Weights of a small transformer language model.
Size: 9 layers, 9 heads of 64, vocabulary 8192, 39.3M parameters.
Architecture: RMSNorm before each block, rotary positions, no biases in attention or MLP, untied embeddings.
Training: a variant of Adam for these matrices, 518M tokens, 15821 steps.
Each number is 128 + 32 x the weight over its row's rms, rounded and kept within 0 to 255. Layers, rows and columns count from 0. Numbers have three digits each. The size before them is the row's rms in percent of the matrix's.

# layer 3 MLP up, 1152x576, rms 0.0309, rows 1008-1071, columns 288-359
092:147062141126119104120073142099135097131079090186152196179135139138162129137152158142134101155128090101127069095224128098103135118099087083082122116092136113054087106208157118178157145153167119099151100110127146153108
094:080137141118138160119117121115101134148137141086130129138141083123100095112143113143175106164201107082216101167109104191186153131166136122127113164143184134190148153077175163130106158088097146104182146132137129155164
095:136102109187130078089141153186124179134142166080113157063149143134087097108158147148097186092192099097111129141139138071167115189164145142125157097104161152120091000078090104109185179095091155157142095085067147134152
096:146114115134142154098085127131127091135137159158083112134102140070155150099119135117140095095084074192115118126154146061104116098191058178118133104125120154125109119145058134083096141156134044134141122163047137128171
099:126160123123099135191156156134157175088138054126205082131097084130114100168129153104129089118095109128135141143124088154155143118089146144139097122107147136180140147138162202145182133087164158136133118121140084148160
092:111098089107143140110165104121127178112066096146099118093062188135118139097107182129183106096123183138117131146141204143123105077158109099134172129092067109170119118145101135121110130150109109093160123159092119159086
110:099158119094152100145164189089161149137120116172104131129125122190135090112114106109032108164138146146132101133122091111148166089175140196153104118151133112071106111061125146091135130191075151109116096104119070117163
095:131170137116109150177100146097167184102110111102145137135152190121101125109092108184118154150085114146146083161128087099115173135193130150102097130180133185173187136122143092143109129092139159194168114131128144157125
092:092173131117137143125161127158175183175119149174148192147124131134129135148150159134124121137090134093168130122143151149095132153134111119176083206143127146133133078109133143111101154149137075113118215098162106165145
095:119182122185136144150130151141121118135075124127095142128141176112090153163136108131105179083122176209139150156082165140150154085149121116099117137145139140105121090106089136129094162108109084120082130138161096149169
096:143186134128149159118154143161138189155145176148122096176130112051123152130126142132126154168112122212152116149129137156108114123144148135050166112115117145170148164104115090131070127053119111140112184134083144106139
105:182079155123133148134146132088149110094155176135103076167090071099078133099099130123176127129038109095152107120127076180090117129151151119183108159115066123162134148111130144062114117105167144184175193131096138130099
099:110167094132134091130099118130176115172118192128148064126180138132178153180148147169116097085121143141120123172140131091133151096151064073153110051134120140076127117151161117110102096141168124115089104088163104095116
100:155167144183175128180171156221128122134100055166107165117100128151197081130084104089143111164159168193164140100129044145131102140154203110129148107140186095181081157056191149131069173103136129145151190135191114154152
099:134112130184101122136130184112139096152127063137112144125177053216114154135107147185122135131103141100173102095154183083184130141086114142120185127140181135134101108101104163112123108154152117126153117108134052137164
100:121101090115134076148165132147126090098051091110184108096163154149140149097074107130117146094104119157141158135150103123120106148105106135096222092138107152130097070162116098098152090177131138150129067131112117137158
104:184096201139132167081126149123142145077147101166056117120100096070131158137117171172159120155175119137151140091175076111142122105141139143133144150089172070120104079194148151094135134171100159092146138114164126179092
098:166159148153124074074124154051145156160117135153084184155134134145156121078077127127038071153209116049118094110143161120083130143152159157156115111150165131118098158131172143120120091094178077116104145140178141111142
100:141115113123120125126136141111120141139158112154128137188149241107085115119101111095123187127108139186128084184103209106058131100094093137124140104118132178084065102162135105179121154112140126170162142198069116108193
108:104094130153132134117132172179100102150163133068162101140171126159108135105065134141184131148116107084116150115102164099204119150086134095130097108125158107179141107160088157094174102133143176119087138115137146163060
099:127125145103148098107154156128135098086169157185105106109072113176072132125084131100089123127151127080106053168145113098104084080152144199103125138155122124106136112112132144151124159122123123073118055138154154109153
105:124154178100150119110159089133169123123072118161084104105145146142114172104106095160146114128112103147124168153132146095174125166109113138130094154095087164168127176105156080154124079152181132092072173160096095098124
103:169188152067122158154111188113121123139112059063116083151114108159159085108165147062141115143126160143120217088098198143091130151099099092082102149107122171101129161073156183142153072119132088121055109132133125122144
101:170156102124117112118137123115126120158127129156165073157185110130183117157173128099096147191107133090119129106112067067156093163055116158122128142093090138064131157109125126171126187070098127115138143139132119115130
098:142090104138179141102135175109118136128105113134190143127156096120160129119204114125108119136067115204083113097116158186088118122118131081142142136139089178128073064153128092187145188118145144106094087103096087137110
101:209108140106114112106162139135104194055121118127108099131106092145140150185128110106120045156109096068143106112106154139087070081112108151110134162171136077167117104117117089183147117160176129136128121082105107159116
090:087166113089114135108155103145127125095110130133118198188144106176163085077162142102096160069151129097110098131149104078125103152082137117196180099147161072115168191140089147135148116150142114143122105179172119109137
100:154194117172111138176114150160121152144133107130140135127094050091099109138176107109094099131146140097085127103135126123109138129104127138177163136097145166092120190133137174055130146171085077129135193124146157116111
098:141108141094122105156106135169138075113131160167111067075145080160095103122125130123193166108135134144124158113178146118126084142086152131142157072135137105093120131086162120129203151095118083211149131122065104177096
099:086175169137141078090112115164175145140139095178146105089135140156151147146153134114097094094146128175142138076125160164155159092154075090148114157131143138106077125087124111185126155122121126072139121120155140170201
098:221124089127133123141098094142152104154150091093151151112128180072119088112090116121159130154130119203111189090150127188094098157128101218148141138103147137115133126147118134140125118188186151134158075144149121137159
093:123074108114179182117108126091184122144083131092144113091084098107191106167099110146127100119121149134105097136188117166099188113104168110166145109147147109167163145141159074148131159097132177102133131097188185178143
095:126100121114149109115127114139137115063108090129117069123112139102104122092170170123134221123130089121100133107108141035152105132161062095098100150096122122146152226144137157122070132163160091121130110144097170153095
097:094103114171187109165116165126133214073088116170129122206100136106155112140182136140213109128097213210126073149129151101125139136117084143155087109138139158132119085106173125068097148162052139039136183111091109131185
104:122081146140102179096140117110093145104123167116160106152119135117171122131136121124111100146124151159099155090183212093091068062105094155097186111084152109147100121132127132125129196143130145070150140128125148089182
092:155077110130061156138158147096152117186128104113143139108142157078056073090132090150113103125107143131116123167127079135100133071129168135079122181158163133082121111077106078154170156136181174204094134108172074115100
108:142096134159113086057085124124119136150102141104144156138190180151097165095130138160216096094140097141173168069180145119194100158140130165128149165086148140074146168165130123126158159125141143127125111090166102075167
098:116133104046160158109117101105164096153195129175111142133143114162110131108131161130131175139118076080135098075205146131142161099169112148191136118132112158121135128073151108106143166078131095110176129131172103109141
098:137201109131107157143098164139089066102168132111099143123152089115134053098118115078191087179098130100155198101119144136158120123127142080030137151095125184137138129126109154083119127132100145123137123084131116129170
094:139151137095138177127121120158100147129076113055177118112099114145137154168138130131102125138173096134105184114135167147110121074055135086167103104132145126119116087129167093080085137127171119136138185149131115140128
102:126143121133115100091159148141145103077093135137133101118086141196162093128160112135107182095171082151110170130177171104129055092127159103076084153162078110157151080116085151176173096143115139149165105154093160135108
096:135126100137178134097164181148128106070127152094125100073146135113130149126150118101164140161162116104087136172185120137148095139112103165131170116062101163149189130111135141122167054152133075120095070155121172117131
103:137159137109100073160089080138095110159115101144100094116153117168115071120131083131149105110100131157139121069154144109133100154120125119094134070098064158123096126060172187109143100142105107127119124156129151130148
102:152095202080180083125192106196160108181127116107150122183152125133132124111114112159098139146118115088162186156039139137078126131159118109146099178086145073162143090102105069102146154080096114109109114142097078153086
105:126103137207147169147138152140101044096166165114151171175095110114169155112170091209118164145056188113136096121128135129198118125107104068067160076156160076144178087157148157119186156141107124109126133103206134119121
097:154097100141123168097127187137158085117080195130164156074195157082169139078100096145132108158164110175156127129058150150146143149073154117127150159105115160116158122119145063121138118172106089120105163095151145150114
099:126148087072108162116150204155107070126120121139097122117101135094159165077156164093134173132083149151052086134133142107144100139110125180145174128137164066083073109079159150060139119189182116126133115123112115104123
094:125132071077153187119132187114126131111099062105114197039125105128131142116117144111146113146102102086117128102116123129163093145142122159097048122105079113148099162144167190153079140101059152109118121120114135120114
107:083115108142139123203066191105085178148120171102152113132115185131168076152149137116056148102089138114104090190137154142096091104117172076162149138107104128105067151090107143183142177168155156172151134102119164128102
102:108082059108154180133075184139117154146195129126146137163108129106126125147108128133138050096129166158131140088124085112121164144156083093104160142106119062148144147133121139070113134165106132142095172049102089127105
104:048120080113196122084132100136111179076099144094166186091128132159162115173127118182126122166160154116161110117128102055100143078150164154155123130190123134160200111086134150112201109119158110110091061095176114139145
097:151123129078160162092196162170087150090117088111084141102114125136113160132134160082184180144154126103101124126158139160155153099154101124139140125119116136128167142162133176051090113132164168125135107117113190122163
098:098087179111117138160169218031119113139133202071082143157117170101087111142083145144099114081165141173109064158163127102113145129148183129126136104117078116082103148149074182073123142087110085181134103114102169105123
103:146135134164159085177110185121128076160119158126140087117144109070159164159146122077169123127120181120127193158161057051160158111130080079149141118141101213133150129074147124106120099130073113113149117188175050158147
095:110181128130103082133170108138119101098134166097140116168092139118136060109173164060144097142132091135107133103167132143136111168134214142157120091133104094139084111189094149134106124086169125070184182114126152141116
102:110138125158156143091137198103134138228109108047181101086058070137100141117142066080174146132146194144134142111100087094195182137105146150079164128135108130173092103137134101136063134129058173080132107172117132091064
099:169199110144123120148121108124168126109109114104119176110082105151111139149158160070144158108174168125152127100136151153154083117203164124127099062117116150136171147131119085113062127143155103149107117085084102147120
100:127133183149139084115094123124127098158060124102088128122112067149173110146150126184140118171113132093165125170147089191090180101143152107101132116148137140067081091121079118128182147164135134165101169202209148131156
095:143099168126181140140099140114141158135116104123140122086154134080133130103142167164100113092104153117107101145089169142161153110186137193136061133100146079161121145157085107104132121191097191152127113150114144141167
105:105110164079116131180181085139076101162126115124122141178141077086111109157125162113100129129122128145121111078145151116108094079142193135098135088103153160120112128097150170130149113109184066070168141142121160173089
100:135151132131171125059104142198094110102222104181132127129118125116151136111135134077117140155147172152127164152153103101061068131071143153092114132126158138166180130119172120185062101160136131099132141141095126106143
107:085124110155112146099141143143069148088144087170115154138099178124117098097147139107129112093155185119078141092138104144096137108117111117203113106089140116105155122116165165115083063153153171107118041090083144123152
097:129151095095164137149133137150112163167149086147150117158090132070094142093158151104110124165068144118116097065115098059093131096127090129122156095089136079173177152149149142129176152148142153149124131127065112114123
111:098096135092121110139143141087133120180111123118143154086068122190147130129090135122140118122137117155129132124112151103131099113182061151128154186203117165106075108091088113109111108136121120147115115104110054108254
# layer 3 MLP down (transposed), 1152x576, rms 0.0245, rows 1008-1071, columns 288-359
093:170143096135134087105135093133119188141112164155130135005136136146115108113118137113165114153140121143092116142137130125102094132129109104128184149086088089121153173091119163152164111073149110118111192142138115112135
096:100113164122095130095161163107126123118138100085097138202096145136027044133183112149162187135120146163128127108101120180122144136134109131168092126160138116118173133088171156159158094163129089133103047169129126129153
097:116101071118111121113143113105133134059130124158090131067104139109130124114135162150151130149091129106143168178103143135106104079170123139120129091128093095123102076150094107104135192131080079167135099071129155199117
098:040131096168201137116172095131153099131067139128144141138091116139098146111101189078167130092184117097182095113180132155151113114176118129146141144119139087138104155127073176149103100120162214194097113139132183215160
100:130154128184104167143116129141078161188121189102165127138123130104176150104191106129156156212118152127134075135133140195105160138091095118139153080072119114153101081162141210112144159115105076105074130120159135091144
089:130133183132138110097130113144187158094092085179106128076199150177111191122104160149134111168090122117102147103120149121121108124184195133142117106125133096145159064077143183126135156148146132148155130063102134120103
108:112139149079118118133133132099182129181139177112114132088077138140164013143093176099170103138160136090097128119138092190088200106136120128130090146156109074125148178071179166061073145116148116126099153138159138132187
095:108102124137178194110121173120085143099102141087160180126091131132094114152181072130131163116144174142148098171129112164165125076124124155133078117136084137127148134105157137140072164106149145159145132114156220108139
091:157149203147164099174124123122151096064112154130143160207124121129193122107119085102170163103127138146117137116135089125064152131111158125141188117096088150165081129103125125105188132135064095064141122103145167118117
099:176084179128139110158209143109114124110156142127116094122081149133120046100162103149137139092128101162150144102195117158110150116120119152109106157170124121147140163052135135136125063164081099091130152119087108152124
094:119168097072123136112090087101134174090140115181100085142172143142105120152144143119151157132122109195160136120134147100100126092132145116112102129090148187167132153163139088138104139087150091119096155121104142116111
106:117086098131089175135086151151151162110107116110137145091066080141134130110108164188142172188145083133125129148121196108112116180142157104130103126149166117089083168087070133119100108100148173138137105106157094123163
101:178151142142139161170147111183138090166178163094105168163122140144110170188149085118061149102121130134129100150153155077105085138082148144113153146177119125130110152175144121103098162123140121102113139142067141046087
100:122109117139124152144143123147124139138120135161081145156143119160198095107105147130189128065162097103132111108142067192135144171119154122140119126146156178141123059032127126160122111176109076151121168082093090169181
103:105160153160166141112109164089108100108118146123129156157136142079120212175092140196161123184147154164147117145255102106108070122092107165148122173165066153123187137096108103187119151110127121154174174111140168127169
101:178116085152103103111140149092088106139129152167100131176123148162134166166130128145118191160082077193174136169117146091157125144113111161054160122129122125142135091151114099124191125087141133125127112104132141113137
104:072145118081128083085145066249121105134178133143068119144104105112137203109143126171068147174160098077127117135098098134133116114125094092066164131114175124140150094141156098108094135192110118179149111130185108174141
100:146160141084116143120122147158150153121116117094111165082103119163108164138111084123106132130123155114107094131167121093152103162097124178123169137118172125138080172089175108094148148087077114135130081043084100075108
102:157107136137088080092164055155193117128144132074157114143157096120109122064158193108094114137181120130139092099129156128133124152132129134161127112117126104115140124100101095143129122060136097097156109160154171159141
108:112095134158068107192107148131110133143136118173126129137128079158125098134179057071107139110107138085125147142078127113149113136118138073094101137145140090151165188160130151108062121122095134122135129125125157141084
101:130170086110182072174126111112098104167151142168172072088110050107124193163174069147112143131142187108110125116139168140142091176150137060133163104125158131134106110171127187112113165109060147115128091111135122148088
102:147139154138102128151124120127119074109116133165102101102145107137146134138099183125159127122086189132143132162176195124151142156147115131149093174178145097200156105150216114171112094101080069085158141112094126123120
105:164146183088125128137088149090132076109216103123155132171158132101062078167111069151160157182148128196188150095115122123073052128136112138101146126120128128166121132147108093166102036088118093143080213146120076179099
105:113083150064096164132135107069117164181111186127133134153203091134139098144150153147118128112168121117132133155186138116151127160133214105176079136126159199127149113114151080069092111122127174090151163132163150154190
097:123109119122146164083189122097134141119133119081148121072096093134145111088128128142144116137116081149069155089116112117138135111119151086147136109106159122095116121133184116129160159097109123085120107081110156104064
102:147135155151119116075162187122091124106096119173174140144163090143099138112147141079183149097099105109114178113119124142093150078082093082121145125109078135063103102101149131090130191116154113085145115136090140140141
092:159091172089128153082075100110131131124087077123134134134087145138188105136115063150112088155189215097147128163138125142052116087176200187152108159061153173112126151149139136108093133127075126112076107107077151171119
101:141126093099138165109113113143123141128113159129113106056117136137134128106096140159129050082133123092140142053103144148134096142241099064139204138134135166151122117145126115206126121180110181119158161126125027114140
101:131084085094126160151144144094127114150151140176102144119106153127086113109125115114078106084140179098172123069184138101124141192116091161099167137070088160139122124087104107112175126128134166150137147165075139109140
099:077135090113100118085174173118114124125071070144156200168178088152135124127077079216134187143108141091126105104070197202091108140149127166082186134095128136159092140160135147126145118127151039173162111078130061096123
100:182110191200170163158105161116134136116078141088164121093130174136114156167157061125123109080148138141154150136079096119109045133150119142093127142088084108144036104127133182092154158141118139083115081199079114116106
098:137085134078092188085153166083117086184082132153103130098147140137115165091130255129125117138177130180112106168091186158134163064138127093162102177075088081135141144139103073135161154076115162129118161047147118121141
093:141150124144174140133094115129152118074132121174090095125144118112112098108126136135113114050127171137132097141143057110061105135084146109184108114133136099109097129137138126121085137137101084151123122138092137178119
100:122108125159126123097109217139154179082110149183141144135160151154115197069185096192172117145144105158123083167133115160110138087079083120124122130091069119134046129119212100112083157156082146140114152107129148112173
102:118158133117115127116092166117082171076109104149162120155128090131174154159123119100147140143122130158086162090127180110110115106119121176090175149065100144123083134138160132156124112180163150089244139112152179143172
092:081078135142114112115071109067183108136100112153124142128137128131136080121122117120126100062120091081118174160103098181193174149097128100136137097120162103161103131116111123131153094142110109164148200132086145134146
107:125155141149139161129146077098115136125122130155067141071034116161158121106139168132164111089197093104109132122137145122146106167165137160106147158135170143132146093077103178088103145127122161141094155121185173134147
102:106151123151146119076068139168089087060192117123106160070117125145100100147049149144137163172151104097091115117111117134121127135127117139126181137102174130116110136144135180097160142107124101137142123158093098137143
096:131012117114055153128092127102104108166113150166106107160084158145107065110158115136113169150119058122143157125134165103121111116163107131152109141114137145116132147143129140123132108146147084150118081098121126121153
095:126135146095068133146124114168090093171084118104178091174140086140151146147142223110106082144133091135135116110140164110136140096119107116114174130090110130107114174141093129158184135167166114100215172142103155133125
101:126130070061081113125101171125142145129157164153175129158113130103145122169164155187160162145138093189096179086157171149139083119135160066105080106166142140146107119109133154130156103118178124125174106193115123169158
094:091167098097190158071126055106104091167191135100158151146078112103170145087129121112130104093135152140099122106168118154059140102158143082135064094147156098154133111123130159113127122150113166125137159159109154146159
104:080103147164103185121181109180188175106090153102111141055154120145082063153171078085034144109147077126137070126128146119111117121130134098096087086128097157153156112149099107167131136104127132088137205174088168133166
098:167087149074124121167182111093147094123156108115128098156105139116090145096138091169073099167158166102064185162120119143140107161114082147110105112170136095176111079141116109173125077066165138106132136113134147109133
105:145119160079161135139132124153160100102092102152179127137119112178103145143067142159147130089159184132117131105156185117133117110159139100153111135123092110043148130123112146098187084185139112123118155106132111165166
096:145135058128187099163155076194107147106145105136124107136105170121164082160148138131137146120223099184132192102161080140137151116079150172105093138142127116117074098094148097133150107143144109136080140135105134107212
103:082139119104084119134105184152097155114121141108143107115144153170105086099144099124190174134121169121096069047179110155135136064081163162128137176170151089139079101109123163133135135133149136119133164076124147098123
099:080131043197176143100171118109149083138124122129086133123135135162099159176119159157149127073187099120168141151148116144108144219136094097116134125097136180116204149132126166141143176121102103186091137156104095136156
106:144160138138094129102113124202137155136130176124130153150134088099162192119145065050090104117153191157199115222107142144117076079116144158186092067125150193090121131130091130169112208092088181077133130146064098106167
102:124110127118131155094145136115150117105188137137096079103154121086076159096103061143142154098104159178103102165138131088211103114131130133116119164076096126131092083110133146046129136136081143133095154166115114139086
101:125162130137140164143181160124140121104112150084139085098163125094154131101147141142140165144209206081117059153155111126131124108102094115130114080123065130108157140138178077122149179117115138145086114153098182124144
098:108172151151135146188073155145144198091174162184114099124083164110137100140159107120166095138062128109153100107113171114066092181131117152169146102231130114114135073100090120128206117086129154137108153156196122152094
098:090131119128130134113122118134170188079067115164086122154157132147133053101109166142121095106124090135057066098132125094145134131129121144150122161125111080115128072102102138167149117134143195135128078077141133054139
103:106079172191118102158177149155162164156137089186145105077107183145118148136081162157082097141116147109126154115130143183196086115133114146111129100177126137129102143178086101132139111163120189120052099116062099108161
090:110148064118166103133112133108123139124163107151075173180168170095129061181114122134127165141188091140146150148145156105118099130110160130092148082160152124089164167119097119166131049139178108080150084136174153109132
103:102185165104096082117175146144103121173091150108078066119079075109155138099110119114167076125132148145177101147141103192067138134103181175058159109151099083169118137116054166138097177129144142129138148099136169115124
102:111124133138128131125165125028160107114166074131088155140082157134155110083144170158079161117130187158089141166101155105166114120185111131138118106131087127116160155155086177137142077110146133180067148126074143115111
101:143160152169053138156161091089134154124085156145151130137079112132180110097137156120164164123117143127058148143152118161143155148078104092132148088039136099104148087137114166104143160119125168154199106113110090124094
099:152137103102117155128153159099111165153105163116148162164124119167079190159097101107184148087148134148088142126088099146138120160170123120112057109079155131141129106106087105104106132083148122129164116070140073178124
109:144102140118168171099108105075090103107125124141056154108109126111144134149148111096069162143143152091148132119157102142131090141163185136126141127108142114134123108097152194132129145151146100173137109216079132089090
099:168116118101170142165163119160165117157166135094147173152105121102136135125143080075155110076185162098154112089129125138152098138105161179172122101161077127094158135094095139126141116163145100103062184129068128126083
105:097148071047144124074141093073138170164070063132126146090108127152130128083121118073061096134151120087116123126160114121082119120109082127163134167106138139177114142066105090102073091110108101095026089114135093165089
099:079056128122106107061158090173163161152109107142148165129138085171088146081120182151145127115133113115148168152078168134151143071110085111098169070106129140067140150135149116157164150166167135120098163130170086165159
099:129133146108161089152155139117107159170127146089153160070135103141118107106108175140092102087143194115136095102145071134127105119159113167115152129110130116120094153107126167110129104130130145117110181058129129109209
# layer 3 MLP gate, 1152x576, rms 0.0319, rows 1009-1072, columns 288-359
094:097094150121178112116065105176139130093165130183155121104147129131129168130077110158115164113160078123161190107109160076113142185129170163102127092166165099113112108210137089163121186160089145128147133159135130085162
098:151116128065167146151144123071126122061163151165138156149060123107161153114131127126149121177132125163056098107147110175105124076132119136131121117137120084128129184188178140109125120163110111112101146123152147166122
097:138071115134104104193143152123102109147181141113149132134117143161080145115128128112097091170146065150184127104103129110109184129151087125161124126109146155091142138170120038142147130134154103128174103161154109097106
099:153103154074079109125157079131075055103147161095127110060113114127129103140139148117130107123164124196129111141126074106074148178163066118172161115100101122130143110143114095135142178075096114090148168147113144139107
099:137157105208124147132130139083138138063176091095101099113073101179100071125176125130091179157105164184157098119142147134176134114081089130137090128060131173144115178171136136110116160147180101156121126121122165132120
108:158115142169120159155124105131158137147124111196147096138103168091138137154156102152116109131124171149110138140125098143119074173095134116081097102164143095099152043141140084134125108092123137085149103138144103150089
096:131051150166117058169140179099096145124106144178151123129153146147143148195121117076149143062115160200150180128121132142081053096104146166148147114138132205231070047118117112130082146113074136089126151095139123108170
091:157123075076128120120128156151109145180115130080106163092211118131159135186181114133120105133164132150119107144165136144143153072095152171131114128090123082115171137094087134110131131141144129069148144184140159165180
099:110165073160103125109124178104121112113132102151040191092158052144152123123095124107092080121117147164136172115151170123094074128132087085148144077118104152119144165073183137061174202172105169122148097113127127097100
098:121092149198135120127129146130118122115183127152104161094144131193207128093151159134145139117157113097157142160091149127158121134063172114124170128167064139126114084146190163117156060175076139053192110109159131164148
105:125148133087063130154103077157106142181172201108094126167159159152188111165207128082144157085161151102157129130128099091168161070169092131092203105134132143068155121137146103124127170154071071127173138180124071101075
098:147146069091099177122190092168121113127094123087113090178094096163116135143108156141141141137162148104130083091115135191107143136152209132054145070163156148142120138190082097158134144099076090134083149131114092101165
099:134149154153157141186212124058089129123113128158115115106139127103145117158129103084098140139115150131120131135156163092110119168107132104070109127153160107120128125131143115146113094039070101082164122128120195147090
099:135057128164091158134154126114102122091097120109088164093117122123139125117146138166158111196135121122100157053150144108117123074174102151080174113141182127159179107186102071145115083112072145130134066127086134148137
099:099141093149155160139158143204085113056209085168108138114116166124106117087160123099087141166151137177199136114172175117132068084131127098134153144093160166073162098211098114154128135164113117167110129112110116107146
104:085137141123131093126112117143098127095166133113117052185149171132144144152135119066096180161156105126117059152192199138138141154116087119158118092138137157171138186122180137163131166107187111142146079111126189125166
098:101122110122033115141033161155179111161130091124082172151134145177146156117149124074133089102146170137158090120093131122112189138089114178166173109076130129122101125085148120098174125139101091109105144164128095137126
096:148041087122097127143156150108144135157119148089132143175114158077154187136129153147219069184109145117114104177144132145118115157194061121097131104139135052102157103142159081154119113131121145124156102132159152168166
107:104080074154161134113193166153152094107124137178103115104159151108127184112185102155184176103120111167111165225115150118215100111105083112155126071144079127116084118170163183126181149086141082089141096142101185141119
096:099140135138192063138096082164155160163175142121096107112111147163122146136089123081115086084190154171136094109096132161137161126113108104155098078146184103064098145128140115101056147167101121158142178158116125120115
102:144060108127137091226147112108126090135137158066150120027117127187088154129168154118113145139073128137157107136108153130150111159136149117148113146152093152124087084079095113102148077104095108089075148118167121104138
100:091153168158140141128093177205137089160134130157118176131062110107192115077146151094165114075141103127105171119171170140167179138110144149097114101150163082099056128140137162103105102120148098084134118107104132088221
102:139127099146105076093111150127125138119069070102121108098181119149097115158145137141150167183157115062178111109099202108136098073043115116181122122097115170122110101161131162140129142090149140122112141097122098119110
101:178150099163132069208112202137158177163134114151148066133173154173168139153151101166121188122141131131148141130141133133140114146114104124112176136134173152174102099102126126100106143171137140137135127183193135109154
098:139127104097175101173146066149156174104124151173066140101165123110122127170118123152137084155130090107108104130146158095142083124087125150145124149184172075177139089146099161210134140191137128140105108082169132140119
092:070137150126120116105077139170175164157109129166142134105147173118144132076150149100135098081111117110155112146177115126121097181104112211130173100101183186061154093112102101113089144131144118156132158116119151090132
099:104112085092155169151123130062131137107132118131049115137110090138165122074151120147063162098143117157163137122138145168089112153109188155152082159114145137111125096145094152129144111123131098144110095076096114119120
096:119116082100130178149062128059117159132091090069156095171137144100111151136142078124125110060059173145113129133140142113145120122168093087096112108126163150123148087171081091096097132137135118061135138123173085098126
101:125149110123169107156137092163182135133072135125138092110116127139154113118159120113129078173126137124136119121065137150142120112194139150087152101153097108129170091171098128101115181096091104107122158128147121173132
103:137126179156168153140080131121173114112112120141111087094195105160090105165131131117128128129155148095177159136054112145100121169141137191132157124160101099162085161055170104134190119126163116133114089154118133114184
099:087074116131192124084123080133142116096138156138181094114120142167150107124121121091135160125179112163139163146148145081159162153129130131133150099206109056113093142114162094115089135103123112110190129105100175169159
099:179137109145121117121099162173115182084168123162186138118182076155179102118125113037108143133142143151121097125097120126147160164074167179129198063133176186069093078125176153092093178156119104128137122099177087109160
095:127159073121118058111209133144176181135074142151184111162152105131121135172153160087161137131085102094195145079157108080140158117145100122150102131174130152121176111155154069149097077148135092125134101174144135104120
106:123170105069157072147101137129118117082129131132048139178134123158098115114123122151164159140183112143125086199137154105112151133052091079155149120153130161125106126113149119063136049128112098143143088222205121146110
092:092138128143126134175122175130131118129123122187147106112152129069073059081108095164115181197159097145127159180131138079120076077189100151106153138151141080073094116110112099124150111152182119104096069132165118123154
101:105104114121135194156170105123119141137182150147113174086069087129162093123084157105130148113178087091077062157120166130086139146131161135139127108137143168130138136081131152117077107157157170141069093157098185111132
101:153176149132168131109162104150146132134158103175120150089084132097068136104105105112158100115124176165149115157130130143124079151130153138051090092103143108088149106141129086134077129093122165115173105082104111159146
093:167094140111107107152163138082173115213121137105117111098131145186169169139110142166118145145189085145123093163143147120108094107153159132104135114143095107130152111072147122153132147084169106106090141153121149110117
094:082108156083130129134148108161085134101071103216131081113122163155129170072085132132123132080168118149097146124140176105150137073111112129140076098166154136091149181174122079144106128187146085103115114156085163136151
100:128111120143117124154055075097124107150199163139115090184198133088109153161128154152156166184078152138149124103107113073130128136124095174119160121079144151141151124167204091083061116153117063156185148134082149090120
090:185148101128146132108120160139088126121112122132087130143104098125116100117133120123112095067233149137177123159135159143065135104123105136138100095147166108126116080173135150118167112146132111130122141126129117154135
104:122107169131076120113126115126183093102158134109120153172215146189162132107105145129127120181148138115171165174148127133139104127108092167127094168135183127172123121075202025164112111101131152116124126154142071106149
101:097113220150171115161134089136141080163125152149150119219165096163075151162145151145081153151115071121141118163096120112106144100114143113110100151128141152137072086110184126075100151108104115110139163146130077138058
104:122150102119133153118150122071183104140099094154136108131159123074144116109133134142141172125125105154136206135157173168136122141149149156054158099116154164116114085089120128118098102104106135131141074111092125132111
094:122130133128105058147088103178125127124159151114100109115153087160107102142144179110115145208159089185096102100171174169150125161117158115142121116131126149149098176165136112175119119158125201122091144097171100112177
110:155159138144144138138103118138126118133134121136120133119138108158151094133158065183092139184163106080135166149104170159089119146143167108134078104153108140158149136105148151173114099144062122091118128116099110128141
095:149117063137125130117078051123116158085208141129146141136098094143168129130108100114164138165125169124081132134087172132168122163063131066149138064176152185100063121133144144134115140094130118114158099109194188117123
106:153143121182157134150116117120128097122157174096116162147144117172131120151129079077097140114174133149153174182140097150148165127125161164144132136148132123167071136104097111154145157152040105054117213095134152096156
100:128112082150149123180136133121092176105137188129099144114093155174157096122146142074084107126156135123087102107074132153099155120153108129160181046148158096124134165209087099076065113110158141092096135145115134110137
104:128155130154117133165106147156105095143134124187086109096146142142071105098122132114153130151154161130080162129135204082126080066141091133133124040128150101120133127125177111093095151145131105114137148162127142144153
094:115214105158131171103134127130074157110168148176124164068136131048158164124186097099178153088142146191093145091155100051135123141137168123164088127148157119100130142119089097080152174136128109139119137152098153178090
098:147088155073087129104109146094109107112169121158155089056111119209122111129130105194143136132074113105133135115128173221124062087122171121157123099145142131094141125138115102196152137071131092092118113116128144148130
100:087140158098145153063172108162113126139166164078168148115144094151153093142110157117091112088136077057147168153079138146148098161140145153150093112138108116140157098150091107154132134176096161148127129149142133164103
093:159127069152168192121091116167137123141147106160122158090172169196138133154086156149090167143177107094126104163093212105135072109146131138146158083146169154075129122121125071122106101172119151162128081173138120099115
098:201050138145119118114116164136114129075142182146112095113169201126105133140071121120178164145131130108175129160102140161132156143077073105109101184173158168147131169125129150129149116107117152081143100120101093122123
100:132161125114124162118110197125157069101129116048161108156106146129078096137110145112122169153093150108161166172080085166176085159117148159115125108099166108145108135109165121064107171136063171102104143101157101163115
096:125124109181145132120117120173124153109108099188086117117126164079091157104116107100225137085111129134119167103118112105130171091145151058120110172136111126095044079100121181122091107171193093159178147097109106203133
094:080121132171126113108150074101155124118144137115159102164157183170114118116125154157153144123090119152154117108200124097131128117177158098095080128142145121130095064114090126070151094158126097154176136116114117124157
107:129127150112146156135112077121128115117142153139133168108140074106126160166130118119164095123123140113100122152104147107164120141150134091112138093140174071094130091183170164144133117109074079097163112124120140113159
098:137146183112102093147154120105051084160125108161125131109235188125088114112141076125182147108088125081120098060150148106132105129094130085151169141153149070079079074121167058125131134124165122154112179085197161169182
106:141125147131103154110150160125143112170177130175115140169170133119160089060116146142153209176165122186124112188157090115113104120105136148108212099155202116110112119138123149109102163102131068124132120089136127097070
097:164151093126169100121128147102126115151170182130130108164118140130096185128160197126166135131156128156097106140120124157084103139139177106145152187105164174143144133146086105112075103085132124175102142104128104140113
114:155091100154121150194108120105103071124135149170088066141193153108086109102105092153134140173153076186108174155110162118158098145069147093108082159124128157104144159175161118141123080103191137124131154202122144159084
102:172115085164158136112061109128057138090124122088100142128114077083171099151180104097138111125106132124137145135113182188157128169075104092142124091138119113108069135163136148119153156087142157169159137245088208102142